config.toml
n_head = 3
d_mlp = 1152
lr = 0.0168
lr_head = 0.00753
train_tokens = 407800000
steps = 12446
Each number is 128 + 24 x the weight over its row's rms, rounded and kept within 0 to 255. Layers, rows and columns count from 0. Numbers have three digits each. The size before them is the row's rms in percent of the matrix's.

# layer 6 MLP down (transposed), 1152x192, rms 0.0979, rows 219-291, columns 0-95
091:102111112151118153072157136173083133127102145125183128140131126100118143139160143138101140173116117079111154115095080146139107113129185145078095141134111142167136115156107108119137118131135152129138134142093160085129137117183135115134127136166126134125113094123117115110117131170182095145
090:084125132102149097108112126119090104121130099156150100119130135138130138136044131114143134134103185151160161133124135129099138130142089139123138170134150145184085183122100150064081139139144177181139130115133117120112147114124151157137147133142146136132135159160139116116137133168143087117
101:132121150122144137132169113109142142118168104118201108136151082131118131113130149141140155161120118148107173108056144115134110119141158090127136132094093163136112113158118135142107168192138105116134131155150138146168162175105125156172116098149116101121128169186138147156114152157139119116
094:132156110105118126130131159149110163093098077128128137141130111117118147168157136154158124108118142157172086138104164139141145097109125139163105118138093164090100086128186133123147132129102162144159126129127105157107099118104137159130146096153132131095085110112138130132148146121105124111
086:113118129124122108103156179140123116130106118119104098100127110097124124150158139149096163162159101146120097074164141148091133141152115140123152159072125119110092085148185104146122087136159118113133130148135124145172138120120103130117108123129082168106116153118159126152119168151136096125
087:126071134103149128098092131171134123100168139146137115148101095148148167158111183141108106129132152166133149113131143157115118129114099118156117131147124147136086112142097142159113101135170180108086118118089122113057117130142119145134154133178167126110143116136113139166117142157111106146
095:144153152117100131090132124178147123136122120121091142111108106168128108132160145141123099184139097137099087093137120097132133117113142146167136106149146139136115133151121087143119116124176094073144123138160156112108144079153135135136084129133106178124154153101111150144118139137122124133
097:114109168138105147105176094148109134071115131112122131126164089104108143112136074103102135162101159168127115141051075112140127131115147122109168147132101127093178111131116152070122137120169166140126110153090103090085149128145152147117119124120155107130121102117128144112144073173151129169
108:174105075146124156129138110145120120146117149153117127127104142119140086146177133149122130156138121144154095130083128106124166136154165159128121174111118111102121134136148121093157125203139126159105134093087160155114081103111143140141048090123116104182110095137122117130125148133152134123
094:128143150155128126122133110123112140135150073123122114137190083079132116109135136090152144139136143094137140160099144137094097098127123178113140143101134136136127159129125181186180148103139102159115152144130111133120120106182111135098139087087129085138178114139105128127146121109120058108
098:174148110135110137147121122108122138129130125099101145107126104175102150103125120098119099118128143107190101062114128137112131109117103119147124140087159139119125126142129118134120121113123118091149127096153102126173190148146151109141135148118167145098151116139107138122139133147116146140
095:110107094146142107112107103109166127130124108097146128128098078142132104144119104136135121124087109138104109113143179126157146130141178111134091088113161154175151107130112152090132149131091122091098136100108130132153099098143118151099113152143118134123133110105100153101069091174147121145
096:091137111167118096095108107140120115146124137107137130086104092183144160143144132131142152120149106122151115161171140157102161080127105113163127133118128129105143171118141077129122103138119154139145178145125122124134134144156177159121118176099139137122132113107142131089123117135101127103
101:169152133100144051128139116141151095106139110087110154099136132075127124097104158126135090163112139172169141123131165144100108125129154115131163144138129098136102106140103140115138086119104123127105157150131115092101175093119116171093105153156116100140090165104097137152135146160112126130
102:139123123131135129124126088113141120155163134120115110112149120099136124159145124107134225149175144142134103114120120156141162117101125160148027180121146137123147132138099134155127126104130120145163152123129107121111111103120133122132112162137133119124114110102118107097117099137171130131
104:142136147134090148143142116134134119124113169133114106168116136113141109129116104122152094113088172129141094099121134164149162096135166093105097101124086147117142177148136130131127140130120075134132136143147144173080155125151125135141100144134142090079093107145137056106162134116112108111
091:098124084091157158168117173148134090139127094096124111114146114123130131160178125128122143158080109149126108113104085084125114121179135118171101128114131118156169110159099125157120149150113125102112156110132142151133101113136130140125118139136142102104139139142108132167112130159150134105
101:131156121127166153124169142131063114077105165118129165133122145135136159100157145151124113094078134123138118119122132184165135153094177106116110099126151138111091117147122147119086145106168114130108117128108132169126132126138103104192135139127137140085116133067126149160157122090119160122
112:153114166133181127166114144145119110117149100106139114079144142167087157142105096158139126084173140104113086091092147164132156162117108110161143157126167097121177121153120117136127134116122131139146158116136145128141121121111182095158135104115101108142131112152135155067128134159176118130
095:114089147114161100146104146157089080080125115123118096112104139095109107149141115106169132150126080157121094104117188127121129110125121106132123168181142132115155159171138138089098101129117140108116099129121140131143116150174136147125129155140153125109120150109113176138151179101129116076
105:097122173129171096117124102116123109094165122127114117132103107117128148081165180171178102130128142112117122162151114130091119156119116105121143125159119138182128107097137130173132121187110089107110091116116105145089094079157137136122125136122159112111117123126160144114118121110159131126
105:117154137150082172102070158168147125127103127157157141112139149169095091104124121147164115114116182120093129119134104166129068110167131134124088088168139117131154119170125117100134112147144162139148151106110101140105151115155127115125156089112113126192141131143110116121129134106133164148
097:127080100118126126125125109137113092086121165148148128081141130049112133156111155098167118134108138114160113124087117078116131152121087173137155109133170088097141127138130122150138164101101138139095169127085154122142139137152124157142164109125107109109128120142122128112106122124146123151
102:113119146123149147106127099157111105106142137123091140144172102091173135152154084151139132147158150124124141099165173171133158148137131157075113113114141113098130168137127141165158103124140114157102155202137127145091143125128143154118100134151120098158164089169112149152147150084149166122
103:124167136122145124134134143105138138113105119122170131129166126149137128137130154141127145123124142073108122136145145156145074165159161137110136114110082096120131118094142135116141106090127167143169102155178188083155097130102115139116065136149163088118117185135140139125152129126124152108
090:107161106085133156127148123145168145155131091138105119107120126198140094104128154138107104127129130139122131122123144158119105153137124094122132138162108109111130114145112133162143128115188170091133111123094165109101107120112135141089099113147089177173122135131149138149100171149124123136
091:132135146117180144113157157122154151171114092168115103167114180157139152109117091157111121112107142120146114149174152093131130111126114138117097129158083128153127165115135123112145134137136205142121136133117084120158140137098129131106128116159141147117160142111119145114171145107121117133
094:109131143097090139089112132124130163120105125123083127142126078114126100125068131120119104158115130172084107096131095131122112124169120148110136132102162109181122138147141161161150103113157109105126134136113143117103121117142121114143156123073128097139114130131089140099164139117124079104
097:108116121144112135133095094159140083126136154157111119044129132136181163126111163143114144135130129122149121145104121115093128157122112115136160102107137140131104122153126145129110128122099143113142105113152160105107172177127148141104141109097123131122097098112157140116093124099155179135
105:145127120154141128158125099100156122141154121144161094147134082086114085151165174119097128093142119097177130115152171134114157122131112113120097119120104110153142106124120109133142089076124120109154086112146115129164110128129131114071125143154118140135096125173125117135128103092147133142
094:133129141144142100106076137130092113195128158112133151115117122150138082123150122101065135134124143127146112130118133132140091141145128133155114116130142114151147140176094117152124166124106132109143093120114190156097095122131107099125099086137137113107082082080122121125143154125136078097
097:141150086143146146080133096135110126188136135134130135092139134124128154145188150128087131152131096096109147144136119169114069154137134170144120107126097150153103179117140134152133121131135123103113123129112112171135120119065170092120113139101145109135115153124142135143083179169122140124
103:112113115144144121117127153093154114108107144139121138122109070113156127171142125141094117128090112101123152143113116114115110131127160132121174142171175084120099114115109131132149092153092168150139123110131094095111190173095097121098126137119142122120159073123115096124137107174156135126
093:175132152139114151095131133139121136135132145206127105123150116123122133100137120108137147149123140078115099126143091162181140099094140152132168142113120139138112132147123133157182162135076130110129107116167138144130129116123150136147122092145145152115129100138097097117105104151150080158
090:137130130157129111131099109134118131131147132143147135107146100106176117133159135174082138119120100143156092145112135171105121116159125125140151108087108104165141110155134107155107125140120118167140138142166187149143135115131103185120124105165159109152122117130153122127123156126172092117
096:127148127078100115152141112151127151150130144125178121091105087118103105111124125124129121133137088127093158096147148130103143140137154134160162135139157134167153102136139104144088121106132138086110181105141123069094132151157101144148095118202092126134157159073102142123112126140153106119
087:168113086139129127122138152173118156129123105149121153121147121094110137116146134139110121143146145133115116108165142131116151117135152144137105123119103133119144122143146104084070129157130166126139084149127069086112139089150078151151147118112138137115097144149085133097115107130144060158
103:132121100157147121136139108148099114162130119187159136102183111111097125141110146143146131119096103124162109109147141152127132126126095153142104119115142147093094133157101129123154143159126169112166143119153118126110109088125134132124124153158186139139122103148146115150114167164177127120
086:111132118164096133148103094147124119126132143125121127152157104136112099138156114142073080109111128110133149092107146142108111090148115120113139120136153096142165154153116077151101154112108077126107154143081157108112159094164129175086091072120148104131101107122090157130148118174098078124
109:156114147145143141125114113130119084151107099158127198159139120112176145134116150168133121120125142134175147115125147115125112068146134074112156138128144112105125122107156143158129170138112114120118145176135079160156125166113101068128179137111116136116146150127131153134167137120136129122
089:132105166113107140103097134105097169140117131098111112109117067133112112096148148135111133138126122094097137093183139140148138142172118119140091124148107121139140071120114112158135131126128109103152124176132143089112122113095140194075119113160115153128160157144145157161103102152145094143
094:176112119163093108144127118108103125135105170101104098120092066147118112103126113137132090131087146133108183138121189100119128152134125118120172115096135169161105124107102151136109117147085155118119113104160161073141123147078136126092105130133114118112085103120106149183132144150144090152
105:127145087087132117178088126101142133111107141141119140154105108150071108119112129121150097095133116124108123071128124110090130104157123148147136117119145119104106101132093128131138104133151167108142122123095108105155071145137111102145112142108131129129138113132134097142134168125116081110
108:163159123087120138096125146127145121091139130125152149150149095146153139108094124133181168138102091125149114122098177132140133122114118133095127188098115154139096174151130130093129107134134131125147098128116118123063138107115125135167151107157136090182116103127109131141156130140131117132
101:094142123104126153131104145103118139107115138147109162109126187162105150106101144110147177125138120122098119151149142089078085175129155097091140126096078143157084144166126127143136115142132149094119129145149139118133094136156168136098101104109149116133130129079153118118131092114127124104
099:138123120151165116100102155165089130092136106127060157111135164141147120141100130096080121115131145117131110098136109122150123124128130187145129118163117138117146141158158145126120143178112094119104146141134085165158113118148139163143120124146097106138105111118107103112122092091131145181
090:131087130096103109107103131113113120139177135151084141125125072141127121132132121169110112129143131104124151083129121145099140142126168164116141139145114146149129128135129166135165108122116166128111122069159144104082118129141078142092159140158132132114119166156088147131139117163187080120
110:117106113129166116151132104115104120091131117142118158137096123132116144150100099136167130099140131125140179123124118157091100174142095124083111110144132134177103190107122172134156147127119128089161109109105145084148123116187141139116095134173139149083117138102139128144138140151130141132
101:178142073177112126092091153127120128120166127125118107145081128135134126085137120126144131123109116139133110130120112156123093144129140127105132139119072118119161087103115114133108130090137132108124087149106170117120164144102117123112096169141145157181160117084127132129132121098129176153
092:138116156118123129114148132133128117119132158143103174119118123146123161150116091113141127127153133125141098119166102074120154128136149150132092139124158124179129063122160101169129149113150136113126137137085162142095145068130136109147144101121105157082132148149108104139135067134114117147
086:145113144128093145103154175138114140104151141167061116130119122147149162132115152128073099157128140109133133083141113160091113124144107103136118092177146119106150105132123134135154177123135148091129133118128098127138094113169119129093120140147125121135137116095118139122166155152150065098
106:159128161133121127123114130099116118140164148142153136139164139124140095131124120149147090124107147161107128120146099106095137121136102190083156105108132148131124108127105120124096148108130117122140137127094095126129143141170142127137114108114078174113154082138152176103125165126086110097
097:127144072110116099152135116129138125174168122100113153091077120134102128177112108151136159109124123132129115113098180141119087125170136127185098126106141095168099067128122146146153122126157149122108122155129128114114147126121150072160089145133105148129067135112127125144138111099154132148
097:122123115155107116147127109175126110141111100126108137157141167136170129150154151135117109132127154149145135152133142149150126104096105150117064131095169156115129106121119107127122109133128128093121119112127123114157145126100102146130091156157064126067097140090138084111129154155142121108
088:122129103117123080090168101148134129138138173121130097104134074120110140134136071113113153136144118119181126090154123114144165135139147173142110137131110131151147121117110125107101099090138129138085124131141158139116132144114104098122146149122108162163135169129137154121091158144129099140
111:165129123144114171143135131155121191109110153149128075061080128140129137091142119132100156137143153089139139126091175142081178094124111151117112091142141087128132111094107155117109128152134157105146122110133117111146125115173123118094094097113137139120163131136118162139126142117145127101
103:125154119106128139072151141139157112140167108093099147124170116149160160141086118135122095162127135113094120146165145128151119114147110153167152114133164122135154157105123122165158136119102163155120160166164132127075064116156121118123139138098113141132135155125110129116114102153143125151
102:136150135140125113134130175147138119061157081132130152145157097119140116130127102104117152120117097111077123136164109105115134102123102131098144160141122129123116145123108144162148142128121067091115170111133174125107125111142131133137101099072109137116155128112127117154167078120140170132
088:130140129111156097109130159121123139140070090118103135137126136115102149083128137140112174133121129104144127098162127156126166121164143141156160148108113163136107080138121134148165081146149148126160128091116111094170085100153105124141154085167118101153121154075146133118140147125135096155
089:156124125149102100117108186080129118133107108169092158147081141138158111095109130125127118136073123114127125091106124061114116092122135152111163129106119151144131147127135106136147130125115168138097109165138130109144135165172153086138130106127145129168133102129094135110111121114124116097
095:108137151114091125113120110173108152155104117138142146087082119131082155134134147124137182162140105110099127129140106172133097161163137130107145159136107135144110106118143126094116137097123142110103133143167147098099132169097151132124157086116159121145150097121143127112119140079120085152
100:112098105115114122128124121109118113172132153107144082128135106115120142137117125154134127138109094119145109106125140109123124122155144124161135148140175139153146104101146107144048108119097131158094151137159081153101068149140116122119169098120122179143109113139101096168128145145117103103
104:094133130118109103124116116138121103181130164106132159116076130154132210116114124094167118123097150156173133139095092134090127108125160174139143137123121118151124132123124179169118111122135142127146106124085112109104137129080114146135152135161175144139124097122152174086124078094126130128
098:094106134143144146144128122138136175160109104151130119096104154140130095186125085112117123155145117162123147115147141196098077185181164115137109095100111130129133138151153143171118088173130149120105167109145138146139124171145118124140152137125149117105120129162121127127156097092110120092
093:112124137102111136123126149124114112119107142131121149141161141111113100115130134126120161128110148152092160140143195136106180119149142155102096113147113139121157153194158151131127142148189153120152168118103179102155130136119109168135123150148127089159144114135127129171164142129138118160
103:149096128091120129135156136101145060128168135083106132138084143135154127114115144128113157135150111120138089115182139108128155139127122160132135116109138090142124126118109121140151116113157132123170071147142123150139112098125119113114111114087146111100145101138109131154132135134117150145
107:132086120135120132124106170110130136095138096152139079115111106133112128159145140123159138092128125136105162150125164143132114123147125099110130099110121111166103137157108141089127075147105139131115167126112184140157099143093133101084058145101135159117145105130133129157118134125113162085
108:143135124134130102134137126161134130159132151131134139121119128134126194131084117103116166090150134087112128111142104097177145098108134137103116129128071117156093160113132114170125154106099147141153126103121125136143187120122137148089118137133094124111136124171105123121119125094122133122
100:135144113173108163120147125179142143169128165129148144142140041183102139124120123160127129134115148148138149115147126119081173140187126148142171121108136147154134104100136130152108113098105158111132148138119139150107093102105111110122134110135155151158135103153109154115113124101139153116
102:102135112143117148093076114129116140157114159140124100104147117171097122136133084081130160108158115145122133118156146110101139126117136124155180106133165169146135116088126154143131162170117164152108156094099159172112107085120136080140082107115085133126157125148139094128127124118156167125
094:147108123139093129136146113146140163180181097145091140143105105154144097151123153118125114150090158121132106176118117148113095135148119114104113132132154167132121107155132138180130113139135133124084131096167179159121136110143145150138125093142116134165173150126143134156096095127132109130
093:141141137142118130130160065140097109113122132146129106086159078154136149140153128155119141129142109105155109149121099131122120083133160079167121155103129113171148077140136129147169159128126099129128093158104146134117144151111108110168119126132148097147112115152149087100118157136127092153
102:173172138118133139113113135137133105135105154131148159124102092143110115092136131115143126120119106105061094124152122116140169122130129093154108115176131128108178109163134122128166076137097151104163136134139085098149091142119132132117142119103169155150118105138145158147176127120157130170
# layer 6 MLP up, 1152x192, rms 0.24, rows 220-291, columns 0-95
087:113083133145098127128154120120149146127127144156150147164133157146127131163094155114105128094118097098130156139141082154171142100156131131144147107100115124152151131110116085176172149093177154145124104114114119122109156134104132115134123133128152096142137111164134127136142151178146106145
099:141107145127060096126174135140083096103100102155147121156153159147148120129134101102170133104160095130154151127101152165143157123122113114144151085117138103128125123137122128159146108106112094159077148118133096140137122171105146077158176099142150130090112132153097100131129130125151129163
104:101121135116130138085112100130143153113143117150121146165097170073108092123141104086146109145087125129148128090168137136125141123102166126173118150131101136116149122111153119086158112114133123153168125135130116127159140110086108084124107165110139057173140140094128104144114140142136138097
088:169115116112121158081164094078109145118141152133091135120190124142140128097164143122176129117093120110153151107093134132151146059090123129130121133111123133159148123140102161068132127142150171143115051113131118142146150116135143107139136095154106115159116133119159127108131168090089123123
093:164086122146127077136118116138132095137121142099106148123135138130120089133118131097183150114092134114100151182136115135133160137094112095155139129135136113138129122081095105091116136129113096138138122130139081116074117101122132126126119108089077135134141084134105132117164113145123140119
102:095145130071118100176121143121096098136118164146124154180149092143090180103131097096168124115147134150137136119083140182119130121101149127114150071154126107129150138113128165123129075105100134130121088120132114152154112135080142166137140136121144116165116117108099128120150115138136132161
093:135131149111126154102143115151142123133107099122125150133161139150179104128126159138115126141130129128146135172131154175139142118138144104083176139125134121113128103101148146120154138141110149084108193128134132150146137135123125091129116118154084160139144166127175113112162169146147119075
105:118093146128130124137131122118095118118126123131099180139115144137151094134109148143153090119148097128087108204139097121119118136107097133144122118153105174108117149088115118170144133143138140122175122152149125143166108132104119149100115104129121127124100138112142125142159129117096183140
096:134131066108163087134107100171094115106108130173084139145149135106136122110106126120139152145113104120141154095140116127176130158130102106143100101114143151139131127122141109113147126123110097126094095136134149164118120120128109145155125137139085133103144127120142058170135093147119100165
099:112130120153126100123142118139169119126119112124112130100104146081119132137136126109171164123133127138126141113098117130143194103101077117133095101113127133103197136108145068114127163112157168168133138150124136121167142147100091123086161144142136129102153099140149125163127129149103143143
096:135112172138124144164126115129113133133079077118116118150142129167170101165126157108160142120094088078172126153139144095092111084195167121141111151093164113139118097119127128091109188107108117137172121136134108126131121103105132165107099112132126137177135092144102141109114145171151102099
090:151118171117106119143123129115095139112130169088088121147148134134128117144157141138131149142118107159137183167124100115113134119109137148145128135078124130122118126165140070124122161121119105174152139110103092105105121109103121088097090122105176144186128135106158166104067099138153087115
106:140114179132130120135154119135087173065071134166131108128144153111146094115125199090103124166144096157108091106125118140159147127148120158160097139141152158130147117142128127109179142152122043129149148121120121182112131151154137106146126112140140102191088120130101139123130129135146124095
093:087111126126117121134101114113155086132133146118130105093139095165141133066154154138126117150105134090121167104163138133176102107125149133161143114152125148134109092117133165151137136059117136158099145150148083145164124161160146109176127093118183141117112159158103170152085100150124131134
104:158160146132136130139147104156121101121127140109129175123109154124128120127133144147143139112139108106084109130125120141118109145105136089110164167129142131120128119124131125140123171115146141160123142110090121129122165093150105143112136166133098137100122116104112103145163112109181160135
084:115145155168147126085157116142146123108109108149116147157122127126177127146118164075142088153150098140143154148124142135105135134102113125124150128121174128130099176119141147138109131171133123119134121196101124108092140112147134135096135140138091130113153137115168151147163111128141123138
104:134119094139163151160153111167138148097123112158162122078104154130128141106093134119112129125116150148084117135137103089121160141102135154109099045111122158154130120150165135139162144095140084127101081145125060110135153146153119107162098096099124110134153169098178150118130139158098092132
117:118139146154155102104106126102138141113140115131147109119164142101106098116146134107138141137133169133132167118166161141122123132151167140099132101124129111112102120091113171167128158193139126126116111107092114125109133092099135143119113141126089109077099131112121062096167109124153168144
098:115103092116109137112179134124131104119162107119118110105148147110123137156118077153181163094084177143120130136108124115094141161130122127123102111127105139103136127152077147136111111131104146128165117104164102087097144080183113121064116117153107097122131143085102129116147123126125133130
104:118118114094098118114087135145105128145159173173123097118162161085112120115130089178114124145131144133147082130101162136083121137103121115123117124094152119121128131111188090098156086170103108151128116113113113127163170146143110088138087147167161132126140112153110104166137138183143113104
100:098122137115136103124132127118080131128140142129105146164158108158161133122157115151117141113151097132141084130177145110126121132127106095117147118118132102117124088133137145140121144135136125134120138096102117150099138147146109111132134119137095160128148126088136130153094119154106129126
099:148126175115136137126137132153128120128157113080134151139106108128098084142160105146135178096102141140135150103153140116133144126114105134087100117107105094129124172148100150135073119110145119140128102159129105156124150094136104102118147165143148101087165136100110123070155127142101149132
105:130120107151125094113111163128112152155116127125112129140068162114162127143108160123102149144141096124086181108089144097126092126109119118148107151119132145122120106099094147116128117124106097177122146108086098129151143130088137130157113138143124128144105127130090125136107170155154126132
102:148139094166126132158116129116153120142088094080095097129165101157122130101137119102134160108091097107120144125115075160158120169120140118152144135091155151133154139139138139139088157136149110157164147152155119131121170101145106150102118132139143141113144191134117123080102185105126152143
095:054122148125122149139127106121102165137131146135126128137106142135114100156113129127110140143116153127113113158153160099120113121109114182157109107117143131133145176142115116078137130145136114179114107136139092151104156120140151147118115108142157120112098165099127100088154100120150146116
087:092129142145084121161162183141065098131076148149142125143099104113097109166153124123155156134098145122125152078115110157172140118143130093117120113099166114129128124138160116089134167139172104123088131139121136123130132084139160190113132082116144120143134160148135116149116130154089099104
109:127091121133099112152108127094097134149100121118120135130096144079149108122082116110139144164141150139127116101113087136161131149118127124161115154153148135106129119107108123121107152105110120165122149145141118128139135076128126115135129114154150138107160095110125203161129100189155141178
098:151118144145109149097139150090100142127147111132146143163148121097086110134136120140106145119125141137140152089091203131119134113141122131136114141156117130111149078181140120151083116114138113123111164126142117159096128126148169133168174115131123100129132112131139107144104102143102124158
105:118161124114166131149113147110127149108120106140118146114113162143163125133124106149144090145143163189120153124109101140145144139127185085127124120122090104138119081134101089160102102159126086154131138113120138144139131127086089085141135073110175147172149122101131151174107115158152155131
092:133112142158141117162117151144167140177120118139113153118105116096115117148129133156137137127114112091113125143118134180133176111153144140148136101125123185100140136058150112159129142148094117141131081138134123143122139132191106092148120135119118105151102121107106117131112128135114132140
095:139151154152125141143122150108119149127134141162174098125104149085139100138169094127159098117144124152137141123105131098129130138084168135140136170093127144137113120131125095113121147165078088111152142168109099119105124085108115079140156141187144154153111108109121160144104137126105115135
100:114123095120090125143091114133126125115131102130111168140079101124118110146140079146110154159134119179086118139136141171189166175142125106134124115144132156102113151122147160146109139164126133143118132134121095123149131146161100142092133099125127100138136156146114096099116117140100173097
094:109112117159138155150141092162097145097121134090113195105152159137123144156098100148137169108190128138077164121147091118139073126135130123098119134119146089166121163106114148125116119125157128127135159108105073129158085117130142149098126105154111123133120162117116123124119122155117119137
091:145146107120122142151141125111122137120080098104130101149174157120142122150101108104105135106132171094135132190110110125146114127090119115136131095092119102154076175127135132144083125116153088126089102120148133151075128106132091092157128122147108090158163159140125134179149186089124143117
104:156157119141149159070079114171128118142123181148140118154149119107164125106152080093123126118102132120161091094107124135122169125121160105145163085122139172136142114118111126100102138121139142153129130112140126125113101067106121088134167115128138108108152084143096091172127116107149159130
081:136089138113148122092132160145142098125118138159153114158120125088171112160105133105186110148114124148132148118104159109091116097119147139149159112139173148098107111119144138130116143175109116141102097158155122143141176140129151097109113126170117138122180145145126119144114124141162112165
097:115150142140132122076138156131154108168098091096118123142097096106169125116149085141131111161150134158145114159105133127129131106108110099113166144149140078169165119112122120143137138077149109125123134092109151146120173145123131119151110135156114131137107130147095131142180145092106158117
087:124142153115144113080138096142155168097132160113105146158129146147163119146135129134120117123121158120151162141154157130128127142139116097129083145160130136128092126127107128112132164161122091163155181131163109067130101109128140104151107119133159085179120137147081156112124101104101118108
098:144121110108150166136111163147135174158139127120077114142118133101114140139092108064125135140133138114103139166113145126122087128087105145123172099175090162102128113156119087104116105096153141119157146147152122139136102163161094128096135118093121132155114122105149134122126133071059098140
098:146203108162144108135157146140151085099096131129161090152159164146178129105126101149143094099150171137127127142138104154114141128096147117121107124159117116154142129113089159101125123091130149125123103132075114146082113111167141127120098122131105125086075145107083102139135098100111161145
088:147145092107098166183114156141139153120125157172111107151092129119143104128143162130110134119115146092120170151117128150092116103084126096154135153105160124119164153143121126140158127112158114138143098153153111095124178145164126131122159104189105059124143133170126115143118113127133100123
106:145098151072146129142125109177082142094095123220129132159113108105080096134091160149128101140091109116130143114139125124128156126097120139089128120119133122116100097121116090082173103121109152131134122157181113141133130158119118148131144149121109095126094167127109125111138149135116156123
113:156098136130133127108080132147120116110127159167145141105090144123094141184133134123102132172133165135105097081106106137104161111128146138142136122120079145110152096130169129096150105134158139139100133142118077118070095124110119121170118107115094091173148130097118148132097100129118130107
096:130127132144131106108122127144116156126128129118133158098165138113119119108123102130150128151140099151144166090141124137108131173113149142121076119138140132119155094139092098063116097157178072114124142091111094168112124129156112126167148157101095126105157119126146138119152120159156156147
092:120135099133117135126110149111166125149124110149165096124108142140144100142142165116136142120139123149151140168122178148097165168091105124109122109075150123111110115144146124136126140121184072129131181128115150118066141158145098134143137155109082148112136152113171122140159164103140123163
093:116077109182105149134136097114107151087070096106093145118129116178132095114134069179143124100110159144177130150140151129121125114100089112150129124086115124187113116094111121117160142133084125113098110110110108116129128175096124119107108122160081111115098139118074134146119152152093156130
111:123123146086119170113138129127175106124110096101103116105119110137106129138066128135186118129117130110069080122105113097114107119123199096150098124128165117131135078159079124156152113156152086138126175177163123112147127130121113121111156140127103114156118142151113116154108104133113119098
099:131105126151093195126103128104165117124058135077168110109128112142116085164128147142169128123151153133135156096145116140177146159129116145134117105124171168125121169141174143137119143086090100128154127111127143158117100114132129142122121100139155122147112134121097111164090150159138142135
093:101103157095104129142086169138121126153156090134129132115152123125138111120115114118173150101128130140076135136078098105165101115115119126148175164128141140096143125127138110147153133125118107147126108116083136139079170135126149155138128124145114113129134156180145169158160125117126122173
080:140155143137100100137149135103124158092120194127139104154147144163149147086123146133132096105120124129186151130123148156128115120116173120115134110073143118124152141130149135092114128171122132106161120124112124129146080115165132129138141129132155134135139136161119133091158175107084151105
103:168129150117137169156105090161100142133112123156155118121137156127112119118144114102148118129148124161110112095151182122136155125132094136067127110164114065129139116100123115139111113125134106144118096149147108111118158138098141116152133131099134110138119158123161105103089155142111131147
098:111135146148120142118111156095099121125125148131141140111083143145155185109116162095111121093133162115158168111099164104159104128146129145153125172119106157113127125146205119118134112168144155178133136101107146173117142148150097139092141123136080132164060164121109147104107122144175166107
096:148105097141133122099122091115133136140171095124151130169112107128108144112111126140104183125111135140147123090121105136122104158118142081125150117142097100087141162133115134167138145099156135139123126151147118131109151153151146134162137148112137157140163166123157108122112116090134138121
088:156157137091160109124143136110112118133138141137094149157151125102151116109142115121170130147156132084143146150128113130130106105144175102137121101131137155116143128130207137094121147117127140133137183145150153167164147118135152159116136101139124095153105125112140134099124144118174169156
117:172153076165157092135130175158126098114157121126155120115095119133112133165145149129154146112149154124122114139092143139115144129099155140146110108139149085138149099149080131104140125092100106130126118114157105118169143157110123117146120119155119099169113156104119160150117130084104145120
103:097096115125094114125116105141166101079115095126132114159075116121144178127126135115103113155133127139138117163105133120121109129092130123115102139140158099110087129098132154127131129120144126139175097131157101133129117153146126147116128104158114117133104152149177134145095128131130169104
096:136148133149145128176104149099120132113107155168140127115129171142202093112129143114116143108162125144146080118078156129123098164107117133130091082112180115120142123143134145109117138140139131138138152137100118166122134171086149112131141097111122115093090145132131115153055132164138103133
088:133124169172110127131135127123099164109098127098117150174138154118134174103101161121161114124128122127167171127163123097121123134150148120111146137102154144091127117116117129099126173171100129141130134117082126148125105103161162132143104134139141156136160158089151140097142093124130138116
080:159131109141118086147123109150140120132146134123127138116128144090133097131123114085099154154147196126137157117161126163115158167099144159112118137112148103117192186116107125138167129142132100159122164144138150094068115087152126126129128125129116065141125138121154112165124096138113115122
101:142172151161124098132159126143126137098149127146133115105055142133131126210134122146122119090152146136094142125122153154142158093123103093124151131095143108147124149161160094144100125156133136159134116128121113091084119147115113140129150109122091142136179098106142109139141118160106148137
102:116122124122165116140127150137108126115129136135085124133129155144161163113134152165108121144164142133133116139114142106121058105128134127122106170137123158072130163184124087102118152121184135136111122140136114104102131141160161125113140087099123126146108093113128106078081151149147139127
108:110145165157177132132151163131105164127175087169125096107132148163136177133123146122167125137130107182186124152121098136142144101131150143085125149148159136111190141128089131143137141142107094146113132117143125120151125118125150136149157152130095144114130121123162168114141112121180136118
101:136124146144155106140144144145146118130118098128142106103074166149136090110105171149153099144091145140162087083081125117085152117145130129144112114150112130143118099138089100124137130116128144092147158144189097114104133123115094130152102115135130104118115114093138111104150151122143096123
091:127124134155121118114111144138114153131118148090129112134111146150110164139129120107131082145085109144139163139107125112137131110138144147109137120134091068178141107141133139136115164152126097106180134115124149134164123086134169111114071107137131112161108099129128105093126135074104166092
106:132067108121137127159148131130068099102144139157127094154159124130141124152171116160134093113113117133075133129148131116127137191107112167152113125145153129149121143155132158160122145101081122116148140122125100125098148145103163123107141153150138114116108143117079096157166091145109130179
108:126166112098136126137125100095136138094127159112099084168092110135162126110161122117140086131061140130113120162149115139182138054098135095112147121079107107149140111170111121135166087121128117115095108142129135155166085109132154115129146135131147119122135142168105138161119101108113154106
107:103159139148092140126120150138135150137177161101132161164131135133126106095108156094143084150137135119148139123113131140167142149136100126104175106115132127099170148162137089166120154151089115155120098130131153124119091099127159161121076105166166149121169120159165149117145132093123169135
096:130134124129105149117160149145156160133128046117176142145179077131119090112137126110131092106107151131124144104154138134073147128104090146126120078124125125140134096152145155147087125103099098134175126132143128129099112087146128128099096184141104126125140146144159111108110103102087146138
104:095126113096126125131159159184152109125136120174183151122112162148151104161174133085144121134152147108106163144131116049124119159134116114177136142127114116127138119124118157115146116116098120089095108102131125115148100142130120153176152162087052126140114110134136125125123087141159151126
091:131123136142132077169118115117118147161106144097155126161091125114151160144098134120118104144109141155148105143117116101145138101113161150107155120115144091159117149130169162148139156135105141160156090130152142124117135126156111106144143147117168069132135116150101141127135135163116200149
098:170179110129128112140125101133107133150156128083087118141124111079110134122056142129167161115148139163142187106120125106143143135123140188145150150080124094154115135156103162159111132134142118128158113138137120141166121131157116137101161102128103111175143162173099168149106096088126098135
109:144139105134148117136127147119143098143096131125100110136137188091120117144166146144107073119144111126082087106159103143143110144103112157118100123101098138148165149132112126102173153116133134097125145139166142110102087136127108092103109125131086137134130151089106143137152138129118147125